Weights of a small transformer language model.
Size: width 640, 10 heads of 64, MLP 1728 SwiGLU, 100M parameters.
Architecture: RMSNorm before each block, rotary positions, biases on query, key and value, untied embeddings, normalized queries and keys, some layers without attention, local attention windows, shifted keys, exclusive self-attention, value embeddings, an embedding shortcut, learned residual scales, LayerScale, capped logits.
Training: a variant of Muon for these matrices, 969M tokens, 5004 steps.
Each number is 200 + 30 x the weight over its row's rms, rounded and kept within 0 to 999. Layers, rows and columns count from 0. The size before them is the row's rms in percent of the matrix's.

# layer 3 attention value, 640x640, rms 0.0514, rows 407-427, columns 0-79
090,122,202,224,198,164,171,220,206,217,244,209,158,196,192,195,241,178,153,205,168,206,162,200,191,238,170,202,223,158,193,157,139,220,158,210,193,200,196,219,234,218,209,238,192,230,200,199,252,182,177,211,234,211,192,207,208,192,190,202,215,157,162,143,202,230,225,162,217,226,216,218,199,163,201,120,209,227,205,178,179
086,226,206,188,224,197,266,208,136,224,280,198,196,223,234,236,180,171,225,198,219,214,288,195,242,178,237,210,191,184,179,183,201,227,172,189,213,251,194,199,180,188,212,206,235,168,203,188,193,189,204,201,199,235,217,210,242,201,200,207,230,168,179,187,188,155,181,191,237,174,211,206,186,242,185,116,220,232,189,186,228
095,174,190,230,174,187,183,228,209,179,220,201,265,207,188,199,226,217,190,204,183,215,231,237,253,182,228,204,198,188,214,222,242,180,160,193,203,178,207,179,170,193,227,185,201,269,217,243,243,171,251,216,221,172,224,153,251,221,190,225,196,218,161,251,179,227,166,191,214,206,200,231,195,226,151,225,225,189,184,148,175
082,227,183,227,184,212,186,210,213,222,159,186,176,167,170,206,273,178,180,283,179,177,188,173,228,222,199,211,185,135,169,202,194,223,196,243,243,205,169,257,191,154,248,177,184,193,176,192,202,229,147,205,247,195,218,200,257,195,138,226,267,214,242,213,184,212,205,177,226,163,212,202,152,193,212,223,205,209,147,187,189
088,137,238,209,209,196,196,169,154,213,219,209,131,131,206,185,198,174,216,179,216,206,146,194,160,201,258,211,215,213,174,195,253,204,209,177,164,222,173,186,220,159,186,191,209,233,217,208,178,187,159,200,225,186,225,151,251,138,263,176,242,185,209,187,172,186,157,199,228,133,179,207,178,198,241,180,186,187,189,235,201
090,195,230,224,208,247,198,194,192,218,239,143,215,151,197,221,187,211,185,205,186,270,178,234,208,184,194,211,180,257,196,187,176,163,224,247,202,192,190,172,207,212,152,216,207,181,220,238,162,227,214,225,219,223,229,174,175,170,229,190,180,193,241,160,180,263,183,134,250,161,158,168,216,163,189,180,250,162,195,186,208
088,221,172,215,184,182,192,171,198,209,220,233,174,233,221,160,228,236,191,162,188,207,196,237,190,198,173,201,153,207,210,194,219,188,203,215,179,227,201,200,162,205,130,196,221,257,211,163,168,229,179,204,195,215,82,185,227,209,199,159,211,190,198,206,198,161,216,227,263,147,203,232,179,198,205,157,206,163,212,208,203
091,196,222,203,172,222,194,203,216,168,130,177,161,182,181,226,175,256,191,202,203,220,201,205,177,230,258,141,169,190,221,180,259,212,216,183,187,214,181,266,197,221,219,180,221,232,121,163,139,212,212,159,173,220,175,219,180,168,180,224,179,207,208,158,172,252,212,225,206,229,201,227,168,193,216,190,188,190,191,227,218
091,212,205,155,211,157,276,229,275,229,155,218,166,235,226,166,155,177,229,253,219,182,207,184,204,165,189,174,201,243,204,218,201,203,261,264,192,210,194,224,137,177,249,233,186,181,177,215,175,236,222,169,167,210,255,254,213,202,163,220,191,227,127,224,176,216,184,232,197,221,239,212,210,203,113,158,206,161,214,206,199
090,143,160,187,227,204,188,147,240,204,219,240,229,182,209,217,219,226,192,209,244,249,200,212,226,214,205,165,235,227,172,218,240,185,241,227,224,197,216,180,174,194,229,212,190,210,191,215,191,183,206,225,182,254,194,187,227,285,249,179,227,227,158,179,195,194,209,180,243,171,195,219,189,210,173,187,215,191,200,149,243
088,202,191,179,266,222,209,123,157,223,236,197,205,162,241,201,214,136,199,173,250,202,260,216,177,200,228,231,228,219,166,224,242,197,187,245,159,195,195,216,208,161,221,187,244,238,226,218,166,224,199,223,208,225,210,189,198,148,232,224,157,246,243,285,178,183,189,177,206,185,181,229,192,231,209,182,193,236,197,205,213
093,200,219,198,169,214,195,171,197,189,183,164,218,240,231,148,205,163,238,225,183,212,207,210,228,241,271,181,157,233,219,201,228,205,201,215,248,181,256,193,219,188,219,240,210,193,218,202,192,205,155,179,206,204,242,210,175,170,203,216,221,198,240,218,174,219,226,275,217,176,232,190,200,199,207,145,222,224,175,212,199
085,228,208,195,181,195,224,179,198,241,176,180,203,224,224,215,235,153,224,261,221,202,243,224,180,248,209,224,173,217,196,255,209,181,225,184,216,211,198,191,180,215,167,178,212,184,216,161,228,240,115,176,179,206,144,220,121,191,179,186,171,217,204,259,229,229,213,223,161,200,220,206,194,252,173,208,183,255,186,186,139
087,189,199,187,188,190,223,199,215,174,231,190,233,235,151,134,168,200,211,186,213,216,186,205,191,175,247,193,169,195,187,144,155,168,177,225,216,200,187,181,251,168,212,317,217,186,162,152,225,170,190,206,257,169,237,243,174,151,214,286,155,195,194,195,150,236,207,153,174,212,167,202,217,222,145,182,168,198,189,233,206
085,168,158,223,181,211,156,236,93,223,184,203,223,221,207,223,189,183,194,216,137,245,240,194,180,173,208,192,190,232,251,211,186,233,191,196,184,241,170,191,168,173,237,212,219,215,205,210,184,216,209,222,211,132,221,156,234,207,178,263,191,217,185,257,185,243,164,227,192,216,205,207,181,201,194,182,217,224,242,225,224
089,258,174,197,203,219,195,205,231,209,211,159,187,207,223,199,171,215,241,237,213,197,175,177,183,176,207,253,214,201,177,216,125,181,203,202,243,188,216,232,217,188,212,222,161,192,209,174,168,230,155,212,213,167,166,197,217,126,189,216,175,197,171,159,195,265,179,156,227,271,169,222,267,178,179,227,246,190,179,185,113
089,214,227,190,183,249,211,198,209,178,198,204,189,222,191,191,238,197,217,208,296,223,248,201,200,217,215,209,179,133,147,189,177,184,205,280,200,211,230,203,224,190,199,185,193,228,177,235,247,164,222,171,175,233,224,216,216,226,178,213,221,177,196,163,189,195,241,202,229,200,219,181,257,201,175,215,188,249,248,206,256
091,209,129,168,194,241,216,193,186,213,240,187,200,207,179,197,216,188,201,183,195,188,243,228,187,156,209,139,197,233,214,228,137,240,223,161,199,232,228,184,222,196,203,210,181,165,237,197,191,172,207,218,133,166,187,179,166,132,199,236,182,223,140,217,257,151,236,224,151,181,189,262,167,165,164,189,178,188,260,190,194
089,156,198,174,225,234,186,168,275,176,228,183,154,259,234,191,165,185,229,196,159,189,236,228,169,180,200,150,227,159,149,153,211,255,239,217,224,215,189,195,211,208,198,207,172,202,188,208,167,205,199,206,168,189,203,245,161,224,217,171,124,151,168,208,182,163,192,160,198,168,180,167,211,201,149,220,221,101,213,192,234
084,189,211,225,197,231,257,233,243,212,200,189,239,202,206,240,191,219,167,223,250,210,204,199,246,260,233,196,117,229,243,161,231,218,249,144,209,155,196,208,131,206,201,184,193,208,211,162,195,217,206,252,212,168,228,174,235,209,167,217,191,231,169,211,167,230,183,214,199,168,213,187,186,201,286,222,191,189,191,226,196
091,244,219,217,174,199,253,172,269,224,198,217,202,211,196,201,143,158,212,202,160,195,180,141,219,174,207,193,231,167,232,186,210,199,188,258,217,186,166,181,210,175,198,161,187,200,162,183,182,206,174,182,219,207,165,195,162,210,180,192,265,239,125,263,187,164,158,242,213,227,199,200,192,227,166,255,179,192,130,202,200
# layer 3 attention output (transposed), 640x640, rms 0.0483, rows 407-426, columns 0-79
084,253,201,172,235,212,237,142,262,237,218,208,220,203,214,217,201,227,201,192,195,219,250,145,150,192,199,179,185,199,193,235,172,185,263,213,204,203,218,195,196,206,188,204,192,225,179,203,214,140,209,208,195,209,228,206,150,153,232,172,277,215,247,248,192,160,205,244,188,142,188,146,169,196,180,204,220,216,198,160,200
084,196,203,191,220,123,198,214,236,194,175,210,206,159,202,181,232,172,175,172,153,169,211,223,163,193,252,212,178,219,189,177,201,162,207,228,232,147,244,191,234,189,148,217,169,233,215,224,194,260,198,198,248,200,201,237,150,158,186,221,229,199,189,216,179,223,162,161,139,290,117,218,227,178,141,244,200,204,237,206,177
088,210,197,198,218,210,259,206,232,206,169,172,101,172,158,227,168,203,189,194,175,215,179,181,197,199,175,232,209,195,243,135,165,241,203,211,202,151,153,194,226,189,196,205,215,268,177,141,184,223,157,223,190,199,202,175,190,197,207,250,176,188,255,162,247,182,197,187,186,146,218,168,154,181,229,218,214,209,186,203,151
079,204,224,217,230,139,210,137,257,174,257,255,215,227,234,193,160,203,222,204,227,200,166,183,182,238,234,211,173,224,179,251,218,206,252,198,164,188,176,183,209,223,148,207,195,196,215,215,209,165,225,211,174,216,242,169,187,197,204,167,201,190,210,243,262,174,208,203,200,203,221,206,257,179,172,173,186,185,230,146,183
080,221,243,212,246,195,249,203,210,222,212,233,241,222,227,258,189,192,189,140,211,202,159,232,243,221,92,191,166,174,248,196,175,162,181,222,256,203,173,235,180,239,164,173,214,159,179,214,221,141,210,217,200,195,216,221,183,251,145,233,192,231,229,204,213,251,203,265,198,176,209,240,240,222,198,193,263,234,203,169,166
088,208,239,215,222,167,228,164,245,196,202,206,271,196,226,209,177,143,179,171,228,194,228,203,222,157,225,205,215,152,196,198,228,232,155,170,219,215,177,228,226,203,240,228,232,204,185,196,234,193,178,185,203,191,186,144,233,237,138,200,214,222,185,203,234,234,203,216,200,212,195,184,250,176,225,208,204,221,231,178,213
081,223,228,187,234,174,200,199,247,212,232,175,170,60,231,227,190,208,172,213,176,220,237,230,210,146,205,177,190,203,163,230,166,187,180,156,237,260,197,242,264,133,263,201,159,176,185,173,168,177,233,216,188,164,221,220,212,254,175,185,206,215,173,200,198,222,182,196,149,266,227,190,202,205,200,196,158,181,194,225,199
087,197,178,176,220,173,210,195,216,139,258,222,186,209,131,172,189,172,246,236,242,206,190,212,155,230,203,191,220,197,175,234,214,173,169,185,196,225,189,145,211,174,160,211,197,147,257,229,129,240,173,190,134,185,166,149,256,228,234,251,178,196,226,212,224,203,223,214,216,230,230,201,188,158,203,181,171,218,217,233,236
083,160,181,237,226,179,214,235,203,176,172,242,188,210,144,203,168,217,204,138,149,215,173,170,168,201,163,163,218,139,188,188,190,191,176,136,193,227,177,199,235,176,159,189,253,228,262,225,195,134,245,209,240,187,165,188,202,199,212,230,220,177,210,154,219,231,202,185,239,196,146,237,181,191,245,144,182,245,204,229,209
083,232,214,194,148,272,183,204,194,156,199,185,186,251,211,231,182,165,262,176,195,170,236,234,163,174,208,207,155,181,202,158,181,195,158,146,183,186,239,128,176,234,172,217,169,227,208,229,179,221,175,228,205,242,243,167,206,219,177,203,181,188,174,223,210,176,249,244,197,205,171,200,178,186,196,213,212,233,209,217,174
085,166,181,213,182,150,150,275,192,248,225,201,239,212,199,211,175,194,192,221,180,193,167,221,185,210,169,203,190,232,236,224,143,182,211,238,203,224,266,158,196,193,144,203,172,169,192,240,185,200,156,208,202,209,200,178,202,167,205,208,199,155,217,139,200,233,201,269,211,175,202,221,167,221,266,195,215,194,165,219,143
086,202,219,172,231,167,226,218,194,177,248,226,164,249,233,188,224,144,221,231,233,196,215,217,256,141,203,209,239,213,185,252,163,230,166,224,206,146,165,173,213,240,171,195,209,184,164,205,221,196,211,166,219,217,136,220,218,194,148,213,200,188,103,212,217,197,176,218,139,239,183,219,210,154,223,203,194,201,208,183,184
082,214,179,191,249,182,130,180,121,188,224,232,175,194,189,135,161,197,234,180,151,184,214,192,193,183,204,193,208,227,213,209,165,188,206,150,201,196,223,162,198,152,206,211,180,209,230,172,201,194,193,221,202,216,155,276,230,210,266,218,166,203,212,183,237,216,224,181,207,203,223,180,196,169,230,199,142,209,195,215,169
084,223,246,199,225,156,257,208,238,234,184,147,243,186,236,192,198,181,212,217,229,215,223,228,211,210,225,193,220,209,231,208,237,243,165,210,233,186,236,194,192,208,196,201,166,203,223,227,226,239,236,214,214,195,190,239,197,226,174,189,242,184,197,146,178,185,198,171,172,161,251,233,194,182,222,186,219,286,188,209,200
082,188,239,170,180,172,162,198,218,185,202,204,206,158,240,198,238,265,221,208,198,247,208,251,183,229,191,224,233,196,179,170,219,157,178,222,175,200,212,190,240,204,195,234,249,214,226,220,212,179,203,165,211,218,219,215,172,171,208,210,204,182,279,204,197,212,185,206,210,196,178,225,178,224,235,240,189,217,187,177,143
086,196,202,227,239,200,257,150,209,175,149,211,228,182,179,211,217,170,182,200,211,170,195,229,230,200,239,179,179,176,222,176,243,234,210,196,187,209,230,187,217,225,183,157,214,157,157,218,229,232,230,246,179,234,192,174,215,235,198,203,223,179,188,239,205,194,173,242,237,220,196,174,193,248,214,180,210,181,226,162,287
085,227,177,235,192,219,161,159,193,183,184,196,191,232,268,259,206,241,180,214,208,204,153,264,225,175,226,224,134,178,207,214,258,275,191,191,292,214,191,171,192,206,190,234,180,150,226,219,188,249,227,175,244,200,220,257,213,214,241,218,231,247,172,235,232,136,212,180,168,178,213,213,173,225,176,248,220,178,191,176,177
086,224,197,260,129,171,213,200,152,192,160,197,241,236,199,227,245,168,167,259,182,238,173,214,171,215,182,214,230,208,250,220,257,209,202,243,211,197,243,188,194,201,165,193,258,247,220,193,252,244,253,179,182,266,220,248,206,220,185,229,203,233,199,280,167,189,225,180,223,191,229,216,193,133,209,268,216,237,176,210,225
088,194,208,230,152,222,186,201,207,177,224,189,220,183,172,197,186,237,228,227,200,154,145,180,188,190,166,177,189,204,160,262,197,161,140,224,183,164,170,204,189,196,194,156,235,123,138,216,166,217,210,165,201,210,214,152,201,214,196,221,190,219,146,184,208,254,240,181,183,244,198,193,177,230,187,150,176,192,194,211,190
084,197,237,203,194,216,225,209,206,196,221,173,181,227,240,192,206,207,239,154,220,173,219,218,217,179,202,221,219,212,244,175,203,185,197,245,213,194,256,214,251,209,218,205,168,207,247,151,196,201,188,166,122,228,222,202,191,226,142,207,195,171,215,192,222,202,187,202,209,199,209,199,280,151,225,205,196,277,216,231,194